config.yaml
n_layer: 11
n_kv_head: 3
d_mlp: 1536
norm_place: "pre"
norm_eps: 1e-05
qk_norm: false
tie_embeddings: false
init: "orth"
lr_mult_up: 1.29
warmup_steps: 225
seq_len: 1024
train_tokens: 969900000
Each number is 500 + 50 x the weight over its row's rms, rounded and kept within 0 to 999. Layers, rows and columns count from 0. Numbers have three digits each. The size before them is the row's rms in percent of the matrix's.

# down: layer 5 MLP down (transposed), 1536x384, rms 0.0251, rows 1266-1297, columns 96-191
# up: layer 5 MLP up, 1536x384, rms 0.044, rows 1267-1298, columns 96-191
down1266 011:436514393510370527499490521486461570489575514489550459566456447477447541471590469477603379549461452425487414550588408486506499489537442623545478523523461533536460441479425549495559535462477524542558498470511625486485547502495540470476511496492418487528455491421470508485530562524602546509
up1267 043:522557492561494506522548487537524459469463483503600445493600520501390505495410438514459458544497566480569636500466532451633574512553500514498491497445545505486499560546462484471498428497517431501616569584513586477470464497504386462492449534428448532490449459400548421502486496507565477569
down1267 036:482494428532538511455460474508484504471586474485512587408493478446566464580577529566496423544503437548511506552517477581434509437470480483490476443513462520527434462479446447521459521430487546523370549459511535447569481501498503523466573521578522472452429439499540531465463526504435513387
up1268 035:488458481436378494422486478492486554492484444451399512501523411458516461522472530488440440500532511422509468556466472526461461440431497544496453450503550525473523480445526499485522606452391532446494519447501571523576551559453494487442541550556527481488432496524486435489404478543480493469
down1268 028:467532521533518444479590502504556480525480561579545558478475517493566519389505452500470537578639492572480586464488530450556534533537551436489524507507532459493433449561483512518468456520544465575489504524440313563384534453496505537496416422479490543482500492495472572527504534423672509542
up1269 100:436494497522539463461436512539486416469507514490543478523556493549461474507419519465515516540469443601611455562504531598539492483493531457462544563583536479511467470497505443443447454538521425479532518561367527491413559412484575486522456461508567482508435452457413490441452490470504454464
down1269 089:512443497539525468490379541486505633486395569480491440453509471441566547518530557466418456467499458362478610477522511509477429482472539580531439526459489477493604513477505535471525468464541502579474444469583562463543459502475513521495489544509405504464610542608513517485553517538548473484
up1270 034:472499532530474517474489552531490485512570441576450528517487514572479548595533486547493549402510494457608401572499521520500525520464450508500489539550510551505424454513425470477395603469474473542508518513417544512420550443524492452537621464492444434544522556543497500537475460482476559508
down1270 024:511483454440489474580405467509573504525456479469491477513598420509548485414485502464546454463481449515480522403540501514512490449493529481439504489524488457460546525540561515487629447449484534438492499345571553498523507466511469482450367490405563517389504432492511432533526573484508460539
up1271 107:463421478478425448601503506577470528452471388383522554492506491431455519512489558485483434493468524504520490642489481470526357540496510539589448588390514532483498509535462473490536465442546482427561528583445522543498513622343428465534550523505502431511531555574448460531482507525524492424
down1271 107:501549558460581503520404460472556487528530596561445488555473462534573448500487459554520504544588483578555608423568579430492546439544554454475445373495488509420511544443465544456387475587457542578553481425493439474577580433572534573446467484488450492586527489438449524504575566476452469570
up1272 040:508462504526502550600459523524497504467514454462547507483581554485395468396503448424517447484471571506551507455514402526549558537624532480571453512569513523536509586548545547428618470542562488436529528424462572447515490489459394470565507499564558501483498511429481409418627516505580490592
down1272 034:499501524486493465451523536494493447479569470526511565474524489527535471595479482576497586481585452487500501522500634501464466393439451397455558522476471512542492458469518457511406493403465560534527430602513297533455467488583551455476533463533422467500491531548492516501470521561373508417
up1273 019:430472486520503524398548523432469479504556495548483499399545527489540549512529429571589536508585532508606492436457466522523539560430465508418456495537483532488430469380392512408464532478457469543483449528445474502416521500506493513472569497509445523455459496460483493541479514495538438499
down1273 012:452595441478511457530353468486481531574400514443473502486554473534416496470389558442517527424485505531482578486506440439481529550497521419482497562503548348458614489545578510504550501509545512441564552446622415462542535505403473495558424592566532517547465501491512494495508485477555553517
up1274 122:498584468513492498555452453609591498500467471438480521536499502564479467497487439502408510536544586477507436533399553500419481523480563496571468472440529460472476485524457505462504574463495445560526518518445493461505597529403545516515519538541479478541483559417541423549415584516513417627
down1274 145:554542548532491491513452524458474463489473488551521499623458484505489608497473476559562547410482446509513557455581446434590491507481522474349497430530469514457507535560526453530465471525499511449502494513474551491500473400524597506498482453507540505461517454566464638508652489476518545374
up1275 030:489535536547547526553458492547527504479456485519439548532419543469447481524478505444403451508542563467548426594447449498457429456498487478495422434501500482489527521483519493452466518471468465457518572532449582460475514475475450502488588548537514522518464485524489417530468489571593498508
down1275 021:516485457506502466469553512470516474482588463474634466496534488515555484510492492570617539542578457537512504474542518555539563488358538454486486465460488512454462543565488516593542564438506485596454475450560344570469545472521572518406392445478508487527487456387547607472519492442466485545
up1276 023:437535501539540551494454555499560494471512448508477514600434502541495501485510494489400479508520470515486497518440450522514532521492419470512518500494529478469459505560376410529556495421369444480570574426417502430436572483506476444494529518528523574506507496540482431537431516489508483466
down1276 016:507459584405379447535438455561410572471485469429569482473524491530532425633452599484510431485509485496458407445567548622498419417425584457402428491409515500489498470492526547478419488400566554555360461502557445574444433498523564455560456516368484496437426534443564506468517542516389495450
up1277 110:519458528534514465439597535540476486536483582471483489409529488468490523561521555560457547471450502474475501489511458558449371532538523437506483524447512500546468523563466436411597489527554537409443578526519516512486567600502583529485508437559601506425506526433532492432531449493515462492
down1277 104:522482566455469436466459555438432453578490526558530545699596549512454541516481536519560608468427449617494525526457460472477488494487443477457536521537572510538426434481492601479431359569554534496455538553453468549504456469494473513425493528489400518497524526543475512528531506408487510469
up1278 163:374485491501538483453517619453444503503595523480625422528593461489501567473493536571535527542522466517519512529490526570452508636479568430479511493434572546513520560504479465490516485519483548626446592575525496476506491474416584511420599444580490417540535468551396458521524473515533500538
down1278 180:653493430470484578491484501545561441488514446445342522429481464493490495521537403445530445489529523397542379527546562474493511426496582603544545488495459489524599518508455453399516522424553476435478423507515540542415490598544519589539408576563535455466567550399510526558516586466488395551
up1279 022:526537489507503508413511500483456504488496513463521520323497451459542449471560472515499512457465457475502485459504555569475420489509477491522488508541503510528561506480511509527572429489442566437503496538551398483552481554463559566462526495497488489451523442461496491477478498473504501434
down1279 014:484481455511519441592523506499555441505503524564441516554429529584449622444544467433528493572467491526503505522487400431508481529509523548503577482547516607550477490468419511492449527548473477555564484451478373511456586508489473417499483491540562515528547494434422509404580548531436511607
up1280 057:486471524531459474512550473485496493550529460566535461491565513464493457458525461515506571574508485482572514402514540589517505543464499516444415467507428488302485432477469497493524496498428458527456495538544525417472440553429443501438567483451440445452476622569511504551541451489508462492
down1280 054:492519571505510531510438607541454507475422515441485597460396503496466536515497539519508399363422532528400484596497462480491439474520507530563541482509521521587501617524523472540532515490490544530602549527537346511540616450569484486563453593522569523558483407427478494451459511497474535484
up1281 133:462517598585404556486425578418425469476551472501529628481495523474491502440486529521435527530469569468517505522467517532480531489465563515500400517389518521534487515530582529538372441500485536513468555495399501563490544471486503463449576487507438402442560567549498489507410547465526565508
down1281 119:454553515517530491559545355516511446576475382513469473485486527597570449484505530541514513503502536476597460380491626443389522485611475533486520518545472499523496533476512514469528447528508531537468458499517422496453517465436493537476456635549534534535542511476523559498604516507491498592
up1282 048:493522544535516521540464472524482524507546450521477480507471582472475454510492489480462464434512518504564424507424399549512548445426601568572530543538511499509394584427526448486487547489533555486581532500566550484547474584594429530517527508536521491511538617523456529483493520370521523441
down1282 047:466530477451500496504616600523538522384500572594451505530502486493508492561457395511503424399466539487460623452494523453476446550591352411460466480429534467484608488600485513539591439529522462525512454544471572524433484520546474493496477489429414545529492440480474516503468508512509452546
up1283 033:524429467494542502450482499527546450496505465467454477451537442480449431463525550537430588494556467560425571426394527527491505529476455500574540484480471519490496494543459500566484553521608527524497457478538480553514447516522459458451398496472478560530493497556486483484442533422443480528
down1283 029:483552569466464495544513533505406555527448541536518453589472526422530573431451434483534512420388535358505529536566437492520462533570487522520438465520485514447529477492454514448557463514484443465549441532522794416450475522490490507558652536499474460511445543557506514490437501529508484452
up1284 134:542541456470438521553422442484510466451525446503502477517456441548533424517515488547486518489518463450386509431474566486588433591445471475467500488467494525457535614528488496600386443498475516470535588451559479489464520456460474410448479493501485490448552470450497426570496523471568601524
down1284 134:456510467465537433555489544556407591396472486430460485408575493486511472528482445501489446454445543560453576534516474480428509460503531513542462503480544473583364399390477534520569436599531488490551399541440663470502512485464565513509537527532516466544460580486504529495542498527505533450
up1285 089:554571426511514545504471409477518501502538471571426536557498560479512457422432475561454508538563485538495415472459483473524495470397516500528425570514506431586524446448597456524474497418642468591363513553434491441556473493461410546517526500542461525508523507518538461509546485478516529474
down1285 095:510479581492476454502610524450440454517469511479551487461512537479482503550485497478502566482438519452476681528498477500461479518541437493498443509540466561455535490505489484486528441638450465477612463479524773586482559468522565502518494497450514517500451476468478523498468520524509488490
up1286 140:536420498530515566497459517480499499510516461574546535512491562448482476483509486501466473494520532522460429586504530469488489510508532463564545443464506476439486502551521561570468497457482506556508559503446498533528470503485457475446532642532403504528562518572516532539497428579440509523
down1286 136:472584561478505508541545501453471510510516461528438491474507454527567482481420448516509496535593472581465611488495502506546548503479449494466510477505496496502518579475449504496513494616472521440559436398488471504485523486543494432503483485512506623481535390489492548542516376474526545492
up1287 153:507408470390526471420529450489526440429457576473440530486486474585464440448518420443517497528511575561451527485530508528512488509439559541540485533597464313569524534445439413369535499507571497464512517441531516410534540498482552516574517422500573416409534518480418444593476531625642433486
down1287 164:459559545632499537516615538530438575494492525470563498531525508456549565528538531551448559463519501464509519527520379536417546493542429385392519523480582583502437499470469567567479502522480453537509495486561504511533455552507435409416559518494487545486483412466529466465558450378391542557
up1288 138:523522500442455457564563522584593462489567437538523541490524505507591455438609311470477505496487581598519459524469513470480428557482511470516459348503506427557405461506491476506486434534530474513488503485498486537491567537421507533504548585468465462510446504397540550502519547560512438540
down1288 150:576470464555463484526475586489518543480506522426489549502485519421446499565522589473567453478589513440381511466483537468550514444560513451520453576421429464496548560546529588483507511432469476600560537430496486498619506442421372448498458444488449444529576590537415501566527572436526517528
up1289 134:444510519539483475449405634447489537382391505438524462523512548506552493452478441566503521499480464592543552564486563517495454525503640566448514497461459536533458525509440478501440496450506567490397441536472559395576495492433472542517610443561580444389532491492521513408450490501582420473
down1289 117:445522470449461518416506497506502570539466485517511464483532551523486523596519528460520468549477510617464481474586533517459497533449706533509478515441526502549429475468459410467452529498551440519495540609525507487447514557449579556543550445519539507589424473398471462480438539457592499494
up1290 126:472530443603451543551476560534473500532410550531614552501535467481392527441500486520447495523443536552475473583442401472536425519511552460441545535440449514472569528614458453600501542401474471421394483476497508468561467471522384462496571449508568527470466489571555501460502391418440558536
down1290 113:490535512521580541518552492427553490583514616494413545444456581531544541366516434476459476499604616419502651490420438457478561486505524457533582409507512494510518603493447471549493514541558514541531493421541411558484465503514479509483448504532467579471628516449583556450579523444462514559
up1291 119:450454494464518555501426546493611437428582476507523491500553505541527580496401469546505449492523523424476471563414470480433492549459462450440445469551541452490448441559409427483456515454494500473558446409404487525460510475528521502506497579484473531441505496474581526500416494485627490505
down1291 139:488520562510497450472493507445390503484475460582532532552435475532452441503533487511555593480436404628480585466590562514555497479562506416538521475568458548471434521521578591516483492530543538534521518534577572482524519405528477512413491441499531501519534484592353516473532488574376540521
up1292 160:380467526484540480527509466583405596443492548488634538492512563560528492419578492514528532489496445499512519516551419581464457519462498513576431532441562508443502563476467428449463484480504472406384515466530518478547484451453464548468586475484526471513423481489415488548465458518461487437
down1292 161:497447452521523376470503482481512525444552529453500454527521524434507550558487548461516480493556474454517471451526537542413521437480498566400525482612572440531490457525517513524497433477539440493539522515547402474447437518542540579473490376495438446501464510491496457468455578482444565618
up1293 157:359527454557555512489507471533435494459432500481538583524359536424517473448483562558538514507526421504458489469497543608504466472500566422483507465545545587465533494525467466500454467478448439507503525580528533537503509440522580564455521521530523498601485531479576491492520402477624466526
down1293 162:557408418495495441577469523537478524544469433533489444485574444461483550541478429493527537548482423577564567438451427547569442501514550477457487466464449462471416533459518474456529506519480504534536435537428603481431503504534470406478529484450607413470415514525518506450517435506605438564
up1294 053:477603437550454497380464492508453548484502485445415519535368477430458496480559547443455464419531519500611468621466459508462454510475510518550485521485555550634559527457514471496519505399539580415494464464397524490452529561417494508515601527569486564565490355480517482493519515491582512546
down1294 052:474495567513511488511542499424539470486499515541536571445608507580490512458440454515538594537568499524439623390472534482577509509422545462484543530434503524438484523466563541497444487504498425515505513542550349572572499498587487498499458447424485439378482538504410560518476507534497508407
up1295 029:475433481508545557524456522592536546496508458549399568452443428494468502565529447540544471350525520490428473568402464606421458444384512515542442524449562536514451518527541491465485648430554549537506478413503506538477522510498454499545545507593504437583533511578478487546472555487492494594
down1295 022:463500425456488398502593508455476470522502463501540440600512522468563522442480454488582604461513449406541523444558569463574510529603472521465569428519517539456496539503526527547576465476515448505537462484518603486395499503536530479465490455460479561497452531427525541511524438439507573420
up1296 075:498457551471485542492479563570501502534477495520631521496523566498466489556472446519497559563540480453566523494544554474486453540599486512569516503498521483371496394444420503505452471451484397471475535535457547452453455543551533492434530462565379492553424495405448469455567478455559439528
down1296 081:574486548480527480506499515510494553516559504467464430512459508504501472506485506514471441503576546604388422522537416468501518445442516480434480509518498542594552541510430465432528429425527605472529541445544212485479540485436479545496531522465569490479530482588529514538517518543474496478
up1297 148:437608454448424526506523579492476537460509529495463455486541544443492538414475357513494481537486585584467535518565490493468512459540534600485464495512473552530504480471542502524570540434513443592484403486464522532530375497532503576535592481570524466467465479528408495478423449502553411404
down1297 155:537426480480443472469391532523500512466401453450585572487524480487508528590524588467507560512519361414481525533465584497574505519478531509534453472516459486508530534512437473545452534593487556559545477418520477451523553474458508502478525591509553464554516543420541315457491502484572482578
up1298 119:581484534412474479463421455494471478438559492457487464508474459548571439550596491479455393432557571465538587453477591503344514509526449430617467452550486579519466574402494562497515449436426499596533463451483492537448553524476369552481426614512471481513466451489489529480496428565506468515